{"n_kv_head": 3, "vocab_size": 8192, "activation": "tanh_gelu", "norm_eps": 1e-05, "positions": "rope", "init_std_qkv": 0.0284, "init_std_up": 0.0284, "init_out_by_depth": true, "lr": 0.00237, "lr_head": 0.00436, "grad_clip": 1.0, "warmup_steps": 200}
Each number is 500 + 40 x the weight over the matrix's rms, rounded and kept within 0 to 999. Layers, rows and columns count from 0. Numbers have three digits each.

# layer 5 MLP down (transposed), 1024x256, rms 0.0883, rows 958-1012, columns 0-127
529529558528525477541534464439437528561511520451478526510463418485508512493505549600521475539477458518592518503495564556451522514456562506446498500571553463505432483622424496480554525504515471477553465448492443528468451536455498455448539525560456604571533415397572559449545588508479546455449487448564587527554558524437473548490475552506466461451526416478477545409426495469514508546451
435516534463512432511517406451442437589486527552450526508506447473439476389544528430524438492522496488524437578533449436439503556522568463427480498540406561551415507528514517572517445491574355472463441437559445525585441525487459548452498461495568471584558474517484588489462535582530518492528477447462573513484509448521544441577560467612526532553489465511503460614441433500527445476429
526460480515514496542527529511448504470460541467492483445466517470538525450441557513447482483498524424475482554471501518487511430509524524400485518553484489517457500499469487485496452572496525482515498547451537509416423499479521461537517474455433481553475509458438484476510465450521486476516483459539542538523514481450462541484491550610515517422520508535458496470488444506515477444513
510470437527519480499486566408488517487579492493501442500647469515553571480470472540495551519413489484542503404521422607443531531499516451473533483442469559562524543466501490568517485462468532520446517554507398525551585556552522524498417449512483549509500497503512458495565475495567479497483583502515489454549512495504559480519474460510499458401525472513466466493546531524508506534574
469541508558526525499484488533392457494484476500481569544605458487495454525515546496522503557499430483437497489573491492496538501556461497552514500452523518441529528503495535492525510506460489518524498482537451482507506563508422515493554514545457525462487531504507522469463504488525519468530462449487523548504486491515517509527490505482557489539444498446539500505465467478510537539548
429543473569497532508485483477473520457520483517496475544453526557483513530515432493519491572546462445554528450492494524469483503480511449448530535504518497483481505481507445561543540473465524509558493476557533567530514485476507511549526515511497492562531463459492507487481454521436492550567548451469556484507519541450554543483506531520516473490494511557457433498455512475495498524514
503473535531600578508509456442538461518471517513540495525513527557519474489463451565543509513483506520512519528516486484506566536477484504499478511487484548520467607569474511549495588506537489517503415417526534480456475376415485538478549460485522449489475458544528537420549593521493458462565453503447463439478467482460466525490519434507523528502551498493433564475397577501516474536522
460445472484464495467515525483503519497486563513534497448500515527555435502561560501596477522417588528526538519461564553500529498629476522414488558535504393496461507501448552446509505543533503552546470465428519465390530485522501500441524504453538481503530503490519478484459524590491474492430524482519503501568470478540498445416446486493430571580514427492504450491491469520572514531546
533546462491458496484534560512575446519515447521495522519484477549484490461426492455468470473536416487526491520459538489526527425476446528559528528510487407448565424561471467481458548438460526530507472517562602519447530574480499476485550458477517519508533452463522492463515537479525481468471490472552520496428523537494413546521495505497537565512457515533518532508489444474481535448548
490463536495450519496566463481546557470507436430491552444502502377502526483536536465517567456455558546433469453497525592483476508428504480516539489440555509518523513496474606486506486382512549526576484492499554477473501441439530470493542486519510529439506470566419451492466652560529483511453508543495521451495482499497555501573494543512513481536549515494477524465506501481454521472456
535543547405523408504526450489497498471512496532462500566499535489565482459484501472451494487517493468430547506490506560506495482486471483529492512544503491481488454521436394527506505551496489551483544489515493560476520532526554500488504482517510489528485499508531472521519581444460404445468471437526445559464430496519478516525459564462490476562422488483519496551517569533504442448460
491488509496485512600453484497405524538527413557540439447416450528518487459511522509585525459506476567493492600452498570459548485554510480449551499459441467527533511540459518472576508423475504435499449514498587505503512474407497546534469514445478471536509495507468554482503457538596476481535438479488482478506585471553579462568472452543570468531555492482453532572501492556499509573568
561493476547576496394486496501391469499476545467518448506500478416479452451596480513533572532548512495566588515565543529460535537569444540547425518471441493470493525498494472562423400480485438507661468461529533538499510496409452484483449447493426454481497481521494493546561412494521544459486516576482492498445435420543511444510562507490456464544521479488476504559582463488558518528532
547526465467509399450558583500557475581524558498551452533504594491586480478482470551570440517445598500532584627458466523534486472499462495523556445496437556563474567511495541553501571572508562532523463549497603442519469491472514501514400513461522501574515462521559510519511537474421519502508501565474543532459432535480456473508453556458588453478497523434572442526557467509509509483443
541474535458503521538558400504473482577535474527459495546466529486542507453498498450470547521454477495551578570464492478446532482449492462551446448431500448524489470513503439501533492522539577476511524543513542498435601482499501518422485516509546553485474400447482424440521443513460379582512508506526578508464505485500492499523493501529454502502531482484490486454479534531520472463507
472485496414484474493525493480541517481464450502511424507563444464534585486432485462535460520479499493467575461525505493481490588516514534482471516467521449493571487483499522435528489537511588485504488498508506531601529552461483588585536564514500528430476536447429440451529544483488431518469511556492492463520461489384555505513483497481510497484522508489459526528498550465453553512492
533466542509511498495507515546522456571532515519532559524525523500484500537542502482506531490492497502550500521506484505508496557501535434462478442509597503484529491525497543492530477545511499451468509525545470514477461483478496545463500519512464429457547505567423537480523502487538475521516510497484475456478508520487466480507479440453559553510506491450542450479507538453496486479515
491490450490515498435475463519471487473474523441494512523379444577489472531513461526471487497523485519445497522447519502467465497578483473593461476513455523506478492481489528461507522491533510507538530448527480468533484487573486491485474546505534498483472476491485484561544471516533466536509505563481528436518449489428463446570441497489517504519513492458507591484524506477535489474498
450470508464512564495534450485542579488428457426555418479438511529542469489459490551490450513491486518451502462521486518439549475523524563490542504483517599418472486501586452576460520474491504472478486553508426434546519513509585464475498481497494558539439468430529468492445493526521496580417543577464488484473504523570578515453532505549470492433435419503534513522531484471534509536459
428450510501520503476496526457481516547509520480452477534458433544484417495511456475509499522513514428475493572479450486465509520519573556454481558464451555471616524519522460526466469504437506521567481466504550500468546548503550431596525502426496571557558499519557500502478478433524550428462462451487503424480459448516538512524592475526510586576521461460491406436492419589441460478481
485517473499481533541488528468519512463560485467496518488511502543516438487451568530532552471523531551484464391448505473506557517509565505479518532507534529557453464536489472434450545468489445472487477463495527476506512511460466493498530497487510490527471520476542528464451506504509449485490471535516512476506468491453513520495497514515505506497525497457529494398491471471468495437526
559550499516386532497533511539595514403533495509566531439397513500454482555512631538517511493506457489452434502438597499452523484465487486645521490406464616519546412504585463539467440525478503506420474522581446499494460521514547490464508517460513526581564511487506516468466430480509448508437545526456484529540520417472598503503491479457508502492526557453547438528448586478449473491531
532550440528554466416501459522523471461499510486480501555530536540547500497539476442479418494445472539498537476493530506523568506516477559460487470486517473477554593412407427495486553507478405497567514515475465515494512497550462469518510437474547440426487407466592447472510535452505471502523480481443486458497488532505519453476538500504520543464554521473463540445489548519479465497515
458478520530482508485505436560442498510452559519479483489507467517476472489503522522543504542469445521487455524538568452485482525455528515520493469498526474538497539532501549498541515489499523522504476511530458516493438444483546497495503534549464458515531520504493507488471519509532500508504456459498531472497455479476497505467477449514485525480469502408518512526430500416533525439504
509466520493487445508496558528457545504530504524457517468487585560504426418482493518526536467407543559529580447522502508472440535514452471531493498555535464439548487504486499552443529491505483504473400474426498463466431559468502502482470471467519485492525541525488532544538534517463450482507551440526537490466497498499452507461448565498437511504490524432543496499488515564510543496522
553541534457547487505508535470525497547465482439445513492483477480530390441455450498549510505435521536466486500492609488551517471490506521481434435570409515547567441471522504478510459544563524528457498545474512460447464500439534511511522530496499484465476475504468536502531519504489536427498579557519439520553505577451547503496535457522451436471506453461512480507524431482431485419490
532500534599481455557499450463490504500493484532511408501509498547501521527462488517516455489470496518514508535479489529452592504532473469498492522434537469490569466427554519465527452473542494473528527498472552552489482450432522547519487455479502443540472512543601464521520454525529470480511517503496512536545433498526522479488509559482382442460453541516460468494523524479463521553537
488443487479545474432384415490524537509511440508504562537479537453560498484557540497504426481535519523517514441510455503440473493534582510548495471464568563410466449571564441493482508533507499423494477472478475462460514506411496482512447476456485548481501420506548502422469524520430409557519535496401486429487439458493509428528532535464586545535427457519541543550559533488550480498569
488517522509406425501484499536463511524569546513550506502436518481523504484482463478470476568453511500522504519490488496443444467523466467507495518445528486444557499438542495571533550506433515552536481492466516531503479541505440511515493494547559474488435444431456515491515450523582483498473532440559411470501498487525540501498580497517486509492454511454534571495491443518487512580507
464497524495548454434487573447482430569569553582511547500602459529516418492522500461507528498544453495504507481507555507467506531525495519485546425465484588542514531477479492497440524550501479465467424392524507403488464498616560535506506503514592513461536442462524567528491507491479468433587527514479501466464467546485564497489541514491476523417488463503595521494527480499486489589518
576515546527436531470574549581501492553569512518515499480513495508486500574491432495433558409434523523503544513456529486490523520470464526561558574558528519483516490481497545509467550475483523531457552472534500466512442458480513466439502459501474519580512508516528541449501442530477552533497497514442552448512489467494499489499513480480468519496493498443473515488493504462509532468539
514547560499498458404460481488490503549437484533443391405546508550468488510425482460534505487539579547469541450479535443499523529497552462453586520496608539512475505537487479489448512562476550537519479555489496484565531510498534406488472519483516529528485430557470459488477529520543460505517476505465525522524529430480508503507482557492520515479490471553503502547518510503516525449465
571529528559550529508464522459522534523539528463616451567531526457477489523522414511515500524506539550483484491457448498458486492472523500483463518527494546531530486547537440548586449437490462510525496467467538508504451448559482519502482463451525428464472512491486510466556555435448499452527513477494536434492511462459471516530546530484485488506500464543509503484540449553472520559521
454434478413473500462545437503511471493513506473414504470505482545441518492501528444534453513508539515478488506472535548507560502529542477528537536506478542497492494486469510514523504553467523479486497501536393626536508416440544478548463482516495511491515517554471513485538572542488503511544494548500482516556471506495473508516425534450533429505478549545484486546511445531522492588490
512470522471510522518530463525560551470476494511489497500565551465502511523501394495533557504472496475560463499466450480510492547478430449511544506452566477506468526473438414546521561487533505476467455470518528460537544515452459482475498479538504427451489543538469488485501451538503463445492552484490519488432478560505477429497531530470474493427486521504516496493514525479525453460486
495548454528440492498457539455390441487475509471522523583501510549525461557529440478503503572432507492462495441433504473521516534519490478443572495491570544477509477530465490510542510476477469525526450610477504497508464548553520412483518536560488508482554445521525500525567492457531454461500496447466436484573447481485486426546542472481468474458508522404457497553502504501520540576601
492527485522445535480517486512466489527495462508498489493480547470509472559516475497513472532462468515541489532484524534526503452497492519446456472526523499491551508488426472508491478465422561510501543465494558525513527577503490491505500480516585550480465464526541505495575501500553461468504511519497524517487492553503548522493519452541571559473463494502482516548631520510486488529546
540458535492470504515484519528450527509457513478541542485437439507520531545513504482529446555511499460533473505489453469468513540446514491479454525481499548487509513483454546528550486498487479521511487532509466491457499495489502512513483532514499508484491485555459539502494512499470527532502502446525563492533498535497445525513529462435488459493456469496488517553464529509486519514466
512484468488430543584462555458421507434509585539446474517530483395488447451461562529494601518554445568487456500510465462522537488507445513468454436519422409538463511537453576496539429551553518483493436534448521479497524557498536478439495471506551520507454531488468515469482563463472548476483548544502517514489447431505510479512536584465457476449479461536474457502379554490463524425434
458472503561502551473521539546557528521501428566549521468488519493510490565504478575542470502463490541492529505480533515518508504522467590501457450489575502422519469523517442443532482523433499520488466500557507572574499480581521546522488511530450476543529526476489515447523546422558552550499541499531543528567556489540488556527497548481484513491536516415519507523562505487514467479566
524478474484605455511481479498500464484516453423552466447513484486491432433562519425488506485502469517529524492407522462466520543561519490520478471539528522539476505531495484480520490511473477447454512500566479527528477517559511508438457506557493535533518496501498482517494559467573465576450469487484535539527505462489533500513479559540514538522506482506479442461509475505525437472512
530440487404513454559514400531528477500524469547389481566509443452487523500496426506493480427509466515477418393533518555523523449554571554467498457459499451544509505617487520535494472430495492404596495534466443515497503443478497457464501529509557532564533491465429491431546537580462600449551511549481537520503510525528508508554518509584518449533459540483489500527503464494449456460521
449546453477462486470481496490452522420451508465486465434529526541445516567468528456540466462454508504525576441565484503551475428511456456526523440538511535452472524481451521500519531465527503495479442488542484465505537467520542470481473434501474561437460491547501520477504490422592472507511446514501544481502561507476499543553483494502471540565467481489510551472484526521472408488495
510485537443515516551414480445443514579525488481565417431526513564577550586485475406467519448474498513433497608536589500451496497532485464470484494445498554519507551484512509540556483544544523506514560518571485480473537468500528496441526525556492527481483470538493452498485503475444441546498412516487485571515456488518516483545509446534495484532505411533531500486465542491469470474404
527531490550479507530496443511471455481504477534487552430479470450467514468461473483532508488479498497461517459564552477499396492483469483457484557481544546593502502498477518520516524491489469506544542522503437459516476473523461551514532466492519441534522514557458509491479475559503498455460541515492489491507470500521516454524474513455481487499472531481515528495495554527493532519422
510537513416516491454465500477544505572477464471489502534562491423517494495519492487481474478477479487499465476489419506486560491472493462506512485488553515574518554435404491498551504483456549479461512403490474493477552476528498528549547469504539430506423492541551475531524507509507501494452511524527507440411480562492508541509468519533522461485517488527506504449550470418495518503447
555493555476527468592521436502518454542412504463545476473509586409505519510477423443437510473519455520503491526498519569490559445536449453477402488379401509524597521476479461500488500497552504515507500462520529459508533535477443445472518507449543493476527487490543533460468566445523509490398492545566602539500555503521566471468565496507513524579468504485490497433578496505538426541501
556522508530445457476474506498600529506559495465517581508586539541486482549467529555440463465498518537493499499477497485432568498422483479520517468426599540564489468433471508533547505475532506482414495493518423488497544468515520470537425436585521438456506530485465486498433608563464487495490576507432489404539520501485545487509484462484516528502486471549522452506495489495574467572555
542453520539465514544426494484564518514512477512497530500512435507481499462549518544492500539432461475498453509507522377533585512489495552507450493493486490534562544465423477447520462517484471456510468469536589495492492483456603521441530463558479523453496490571506492484524522468551495522477453472425460480559514484480422506496462545478542550469520492484494462515536486503489517458460
472501496515512444497534542412460388483515465520472480488502555471489452448568449487511465442519577502501491526473463556512574495510504373484517468436567460534524530514504454495560513455540529545595480461471490455520475391454551506451489482524509563547505475464580549513496545437455518487452499496471484510517494477445501520544556546434475463481491463464481505472441464445505418521489
443522494512577502501527487480524461388510495463534458464447450507518525440502498439503534610511514583522560586516545496416382499547453489534476461500518469536467546553528504460488527472520468550473446508508474548451530451590546480423479477470452484371553530465463475494486581511475509518575476523465461441487545567505531493506490566548545513487472568518446538444536500488523553460560
522539587551489432447512557438521511476533462570494530525423480430517489488443452433510492534517512452575492459528516483495489463489460469533612439500586528457499512492469458512586510475521542449469496461542576516467514517488489454551558533525530433427486475492517477453428480484525521595488478459471504530456502507499502497520523460513516496528542500562569586490513474512553490534498
519537470523504458543483489556485502491511470457443492526494522483547455532442504552501448447552476427495496475458545538570568508436505503438403506549533509514511522534567551462525536471464477549511524524503518510547488514562453514522498481413492557510498496468492512496501491507517457551519531454517466472490510478492501480450433539495436498418493478547513475433511514565556472526474
485444462489578557505498434482477515519572486535504498563431466455478512462557449518483503477604510513519546496389553469521505510519521428497550478530581539517499476531546424461483510484452497499496569494444502499481518521476537555501519531433490500449531491539474560528511518520438518483492537493481499430458565473431526501510453496495561513529502546472509529470466524478477551523484
537586502469490503529541527498542464504556513512564508518447466547484588458506534529474469576491548591571475481501541545468481531460512477483432578456513528523511484486519530490474512555479473552540505423520449458535464431536489518524531434484452454496459445535495531527580439510506463491465508485540537539529522482549557405465512480535456560496416434526434475448524455457490521571530
# layer 5 MLP up, 1024x256, rms 0.0866, rows 959-1012, columns 0-127
471465513419511565473487508489521467499500519467451504506490447500528616573516411432535451494572414509558486476448479438455505443518494449455512522556494541439463514501542560460576427559487516470503506520555548567492472474618487449535477522545460444463555515503472471594554520495527617494447498489519424452409487486533480494548481517497536517438460495561526450501471440540530452483426
501459453525540439539495446534546468529563488502477563502478546471543507494438474513551451463540563509598461561491451457530524494520552461482470561505460503454493538479542439473524531480492570532479505491506495545531492571506495488493478526501502520478565496459526462485536500525486586526441466503464502459425569473532501486508556516496479542492536510479506503532474505442498527533466
449506476549595511482487523563478519516446566557536504515508533592483418509542420476443468464554492520489482472523567451519512528510531487495493479516518602511481477520509504463534455525535521519459549477479518511511521474542466570438499514451479553507436518493515473507516524544499471528504468515442520499502471454514524492490483501481530445434513538427527476475437415523491456482526
452424475409485523525603476574513473585507464474484462442478472565486511421529602527519462491523522551488567445518476519539505567507485491497518565460483471418459495474456502396486514562560581537441576514422530458546493455635530509528495464520506450427492551477520481470530486521542524486522513421546498538502595492533458488480469429506548508512489521590409526514522480501509516470427
484440466508501489466556503509551497559510500529527517463535527445528557433470547535478466464533576415529507567560482470525497491489471487498492453523486471534483572497491464425491491481499533415530536494420464525583490558528519503423488540490492455500495494515487418504504477496520543437448441477478524477501569470496482514439501501452476525486488461465599535552565423554447505468492
489545452507497458485519467469536490519505529567518568423490450475437427460408499481448502576484581531509485436492557425473424469485503516496448507527538489473449475491480536506500523527504543531525445445530540528409476469469554479534399458537470580483492529496489514450540508516496519573550587512518553540477514538563485491524543524451508421573485468529445430542429494485472587437512
526519489430521605455478507481500475486392500455420512509514631544577513532512413469536554535554507436514567486482535519426444454516533499489429449468475492621441491478496535514555567536498458512514425540477450481483538375505512464484532542515579556493523524589552449545464553526489554482560551473432490493480465483560514506488531549469477475484504457553506557515402543543502500547536
466548509504491496484455569548494460555507550484442511464513538420500549540481573542543492548495583402478455564500545499513505477471501483525591539512469530510442462457490514453477529481434513512477552463516549481434487556559527483518536503520467602471439503462496566578550504512549525413510506474520544498520441521507521553478460460509520542473487478485508555466509454508534511514532
452598523484417493454575416497443552506503550481436456461497447581520492472471565492611548462523438531553486589509513486528529473489498493470565488502493514456474540480444507494496512432531537464619532575460499529479437457394469562507513556524428511525525478562382508531557497557453557481553570502507601520431498539487470461530553442529465446566502537463453500513514502484431476522482
510494483537524527462512542509525521508507504436462472529461545543497539511573508544503471521546583500509504482493515495546480479523530512541451535540497494537419491475426457570529475526463533428467496479472561502509465563488459538487463516469467534551482494561483530503522483493547540468507537539523456487471479469466535559513477461524492415546466522470488514514500569499469408469549
493532474492544513568534551518536506516504563522453511483539467463506539467564480430527512492476481579461489476431505529528544535582564502572422504485536428409483484532485458463420493539527590431496638494438517466445500473549514507555535513482501529486534557489528461550516493520453525450459490518549478476540600474478529527486467571544547429550469493531553507532455460524493524468483
505417522490496491454535466532451454535478562455512519496526513415558502433500573521526526549539523516580523538513431479518493496470507492528490460509516517471610495553513505499560498545436455589536570479478534542450480500460468473459560433488514552462513477519458472545582570480533550568507493580505534514376398496588467486503521566516507524486605532467499628481501444515439521505433
500460515457524533581481513565580547501518512486505539557527486474556568516521528465435557587496474513515478512429492445465450509600511472387494511487516495447547494509462564555520551468446465528509544527490448446577537438416463492504418482459432513501546549475443504522437442490559502552475499488463493536556458444459437504445539552531533548526462474449502526506414513526517513402464
414491488660448515537554477485533506471498499494472512531464494594459484494539519467618472511524443509496512589476445527479488527566480510489519480512506475445518487561467496484462487481560514468561578554522577566485542498496460465493520539488481531510470545499497485543509561554450550497509464517529413493500517527597525418586514508538562433416446442474479502475525561504507548544521
403481480496476473459597499435510513580518526559599564504465486536530495502471456580434483574527483483615562450491452444519520532503535444588519457560512489514422572528497509456415524476514470561465581494592429500532502527577597497492455481493615515508468484473519550488489449504491562375483457524554480480504599466486476487470519442510529467499527462550473485520484463513473540454500
489483519479550497473493539473536514490480529522482471459537476539523487464497476471498475523567528510486458542475528539519495430497430490546501518457526431498568506498495495521478509475487461433518455477465532492465511496484469484530488507511509510546538476538502535454511516497452528538478510514490522562483524523511522477498507487520494441464501481511500535546463490459551554527467
483461475481506453523544465482518523496465494543477526519474480540477525532556543485481542524454515466518480509460512435435518481534526522448481428541539518460539542486506492430519472465441493483487555557467449521467505474492468464513472447483520493545461478500469463507505484544446516511496499437500549540544534510541471473438480444536516521522484507492539480419516492487463494510504
496540508456476524449499545492474644522562508412501449405510466509514513513468500487467425538533450496482500465559448500491541527530515486442539514529564531506465512456480490477470571475533548448501489517526504576559512431506505508507487543478530581498511532495518481455516467521468495529462447517447452527499570499539500469514500520575443552589451501485524520491459522407498446483523
500493499455386530503515479469465465519478531541487519540536512532458507432521524532437539497545477560576509451480526524477472457509451543446464466485463479506460573457476509504526588524553538446490522529492493583426514482469509535483481463487502462446541470520453453451497459595503599507505525512568515401554477453469441517529402527493537542510474495445558526563446505561517487503549
461472448454511515528525533454552493496448541551510541449519524508542480513534459476483502463464464473522508507544451532515496505558518512499444480457504504441523468523523492528491517477464567524526472506519558491469498519471518535471561507495483491482485501508473430512511461452503506461474495482406543535470486466462517491485497510454555505520482465502486530475486497564504457499521
394527508630454461473500520674495528418466377513527447492429435515558432409487543552564386462489462558500478522483516340469528479472526493528501515424557525473506536549557558484564516531432514556424609598566529485459571528559488447553532525493541486468442536474491572500482484502409468613382523455502485553461449424637418434476553490472468588574477490526562403523379547483466558518521
519477478533520557480492526549525461575460474512511500511528521513446513553477489532513525551485542522498493482602507494475449451528469477549523499525483488522562433491519544489526526424494507573536535496407534492537474541465459480549494477475461532583510518448488470518531487573485574502490559451524541450456512518496473497570554594488541471517488429570491490507464531453573470473453
457533497543515532499539528474486522448492499546483480462502530513496536539530493545514510508481503510493458550533540490523500454455494504443399505547504482492539551505533528518469538548540494518509565486477431446510491521500468549525423485506553443457443527529436536484459551474527508479492430553490484540466474534544553493486522510514506505513539563509504521467468555539471504565523
525549587414457492483405407524514517504562469495519510497395557498474537462479508487569458548527416501455462510525511510458526451468415460452588563483503432633496548471501528457525479526505518530563526550487530500502527515582489511572508508483521479507562505422425544468531494560521544503463489523478476451482460601444517508552447534496457492499542455523546476536479467555471448503444
521493492526534481466538503536552528504529531452418563473505500484502496464414517488452489518551491537563470474543504508532451539528388499510478539547520511495488478519483547449351460499531564571517507498442544520478489444487505525453430508513427508520514556511562567492512497536534575558511485459494454483500542541524459459531462471451485487484519557535551458432476522508519525513505
499508524467522523486492500518590543520470440468465456555525492535554495465489496546484516512558472450460518440452518511449471558517464530530462468522451506539524526477486491439455499473384513427476520470516495527502488471513539515517481471439404558522512488480441440543471492532501513574499469535500504482493473456464472521510482476474452576495500570591527479476542457469555475520503
449464491510573502540530529509527458512463492545449542481583542504562473572473525454459504541476491590497473527487591477483452507510463443489469527535523429455565484556490517550506543521526568515482514526556542464471609465520534466569419547497502520518521552457466485552446513508435507468468457475500491620522606479483543618433551530460536518469443467526483554471469494492495483511533
452530514564542494473449479486594490458475492480404565488521510470540518430519572548465476483526472523480488483531488502523436554459553536460587408509512531474426474528506480439523548437566453471550515480432570492467453487555510469508517540558499515552528530500516474477490502499423555491452462559428523522478456502439530499476450472505507475498571538509548494507491573501520559466489
501466491498590475552592534516484585482504541503495534430564529606465537389471479548504470485520585533484568512514531558508517543469448460440521502449441509525532503469466466472422506481478506470534456539509540555521519533498405515470580520494494550542483403555484464500497532465444512501507435510524498549585484590537510531538471491470551480453508521449512490492409494493442585580521
477466555494484476477458524530519567452490527515561499482563506522482511478526489448460599480448454488551531440462448502449516506558522460553518498487522471519486515578483512539521586488504547515538522476495566452526510556524501445530561488496522396569561450488524486537522467494459476465444491463520420524545475448593449517548443542476514539539497514467521582505458430541458499523453
497450450512539524504537543459519498496567532501537533548457476494497489435545532440522507504460449453443454495457501533504436483501541538536561477490456515528541494487494527543501487491500550510461492481543516538517540473487440492551514608537549467476599527468547528510505502507538475565508588511519408454534475521515491523493508486524514511433499497484524541508475512480555553584508
459572526467439480427502534496499511531452476508467540492465532505551548497451496463501509573499495446481530488517522454498493560490509521447497484460452490505553543494472473458498558511467488528494506520448465494461493431491527470503515513505518491541508504399534502542537547452460505480528498462478393509429414497542510507447558536526516479462537502519509527512479491544494508439547
518505515527601425573464531560576511478516532514429508485481529540525478536517454504489455523484499436526513455500491448495486486440501500464417450494466541546487504437555494497498484509485522443546539519445510493467487538490466484447512561541499483496517511433486481576488474490533489551532527461485497437511497516526526486438422521509504497458433477495501529514559535525538492508546
477464506485593531482499540456434457570439463510493516542523537483528475502505504490543487480551513523557479468504488517550539509515530491480532514486465475564479530469483431444539497570515524540518489520509491484543522482487475490514502556499510413479433468485463424445468559551456481532538575484504487488487478495533506483501479444519462489470424515520505504449529453476477474483466
465539501492481545414524455446541506535447500598451508579498453527610499435549424533454598527550472516583529482458522519576442511558535494494425524601415483528539493483463547508491566442461530532545510479444502494549484495500399518443509473481476463556565464528550475425469581461551549506437489547422516468610438507429540452523509468510467498558464507519540478516442474534492560486550
471581497503472493523489492577489481533498479574470539491580514516479478512485468522512508503445512517484487496479459518541520538476497509514542530510423518500507513427510476505464510537511470454547478521409496516456474477554504524535522555478504392532472503498513474490549515519473509463478511484519510480532473513533475528463553516462508407491476516521502459484478516553500446515480
440485440486519518555482475509516491492486453551476490517550537512487421504503560465501545469575493487528518532498480497478464488516481477553575453486471500542515466544536527462504513523495533498473495434468464519519491581570485532499522488483534488500512545464532509530525493454545505444513500536484518516476552434501476491450494541491513528496477491485513541503506460469469508512519
527572534522514562511503513443519510498480476507460537465577459536544533502501517538481507443486525527527501414466516507522511490553418585520502380498438511469463537478451561517440476537579433578473529557468496491415474524496496465551511479536546494407434440540517479552466489486528523519508423422463513413471470545460533496532546562483617458541485452490506555518522441542509459493406
497404505498522532471511490494484522550487517520543478585534454373602475496513448468477459520528496436462505535468445500534469493485491482464557561532500502519486539490515496477527526544481456490469466448497485466496517540532469539552472463503451529492495559484503482553501538499457553550550485500521452494494393525512499466506494487516522471550496492475466513486471379506514452440455
466496474579497552477464480522521453488554480438452480514437433525561538468555514569495505646471556502462445440482487510542509510514513555470480512478508514558501457535465544507504536483583450543519464583504511463539500512552501424508510518498558435543505545555450530536500452571484521414470509470475528477467491484508439509499549470487535435507513522461542519484437528469543511441558
433553465538465612501553464535518494480482500407538541553435418492528550515543449523462591568540506485485532504484432548443548453520563468549554499477471512424468492491508474518534419482456546451483572495596523565492525446469419509500475445558418565559568517574478509474528508478564550525512465371405483522484485513435504499474554628447605457540516474516490453504418515535464522528549
490563451446476522500583472482477557446506478495491458466476575468548508504543489478514531488490531614515518591513457476477481441460497525570530516537529473481551520490500462494507483495448511430493432466467519477475458471476466405485511532386487555465443451505511486473581470511604547493438479507497528464496520514504578519448543530512500536465545495424500454538469499549549532505562
442462531497494553475440491577498550404486546417562551470524382457466494494529479497497474538519445513551478533524478512480476479448537540470510468502485540504494517523462543542522538516473452579531469529527424503445517522505475586476511491468525400469470436573498488518483534593498463535540471488542503467573488489516455471418478524549549526559484463538508545471470480580493535472512
454492511497530468528506500540522515504512560514479509473491470504466441465537480512421537519511437490513425503524404539492518480505506517495553441484448488466478551517490467403535496473437479545508510508492504513548507471609501522483494430498462498460497513445485510523480542457505517508493428488410533458456510546588423498480461517499467454528510449476521503446455537508504450542491
499477463511478535502501447511501511371530567481594574488478562496531499498482404556525541527509544428492553491554426446512505469541400455446557474496458469533527536581440511482521471512483529557506542557476498517499517466539439506539474462444505501527495469511490495529523489466504453525515492492458506542479466530442452486481521491524569475519537581534458533510506511482496501477559
532403476481586428573494492435435461474479470466529551493535526485568489547467428478574495473542453457461412486493521533472611450462431493567502571496496416444535468420462456525457518531502590565449510406513531433476542497532484492485422449494535540538476426447443523541485534467446473388533554643463488492454517525509381531514495603556505535430465507505479556449545484506513463563549
448562492516463483488464443536515521490449429493500493474592466489524462504523539494600486462535560438475526445492520531545433431489455449509482508462467482430482494518538518482505465512507493510453580539481518477449430509455531544480447454463436565464421519479476477468511583548411523529535498512525528498441448459474440522473483463532503527509528497541536518474598563551467505508435
515565527417474500435534392470525486637545477472509552532526483521513521496481465500509494573552471562451514474441548618556463441526491475494545535517492550484389534494562513528455493549491552516526531553498527460435521494511460490465501522507436507499473512512506455520431498532525536485489487545506511510496454513455475466555545469524472469530516519440500580511424514483451460486505
539515508477442488503505497505499504515538539562460520462522479499416562465458579485473552480451434520519440441403468505446441539475483565445511515572491430466421499473491468465556460442433464456448489487509472505430439533456537493489527509512523458524467527488457471523506473594486509461522510535497460470511477522490498504519494529476516523526484524507544512512519496500484523491565
490499489435566564415436457526525491501452488467501543504482434509492577519471502477530510503544425493461441510507508493476569515569576473533520477558489447540410502565525493499474533534461526502500554548499495512437516511449475503467460528502544607499523512516498526491462535493445493457509461507541506442527516477470534524437502479522539499524546528552506585471446526513505487507488
523453513425463486484580480516449557454489540439537532520487550505543524482544502462504452556511495513545490451478480503551487559438496442537569474465536511435493535478494615513527497491519584499417566460453532500513476500467498442570477546515446556477483422558500490509579462506421448452444515530508480533463497465498498526497464484563590456520498592460470491524540541544444502471480
480520471513507514501501499547511500470503532483478536450492483506428501453510518498572446506487530436478495481479542443518482455508521567490478509473510454536498509544494407542485425592502467532417552467483485570441481477460522507460486545530468536513486517506524437474584445532552488416526506513428539573458511441552504503434561586486489497478480468479455541441486550423495548524500
453530585548545524405564452505418558497455443489584451479557488543438486453453527501507496533470527486430524487539490521453478452550487541505485551435517460472538543456437510508503541503474540443562531483485496457535529531525505509507424564501511525531506550458507539487458515489529528465501538478505460487537441536525482506463481481428511445481501515450562457540495470544496508487514
422434489551422543435533516513519500521418503480462548485519535483488488471472502450521534514525505413479501518427432483540520501532454559494559506511541502441498453483518485485452474482539442462444469545434491505483460505495482479480484525464597502441488599491500481440445499488513588514551484525469425526462433477451473558489471485497516454427511513474534501501477491495498519459428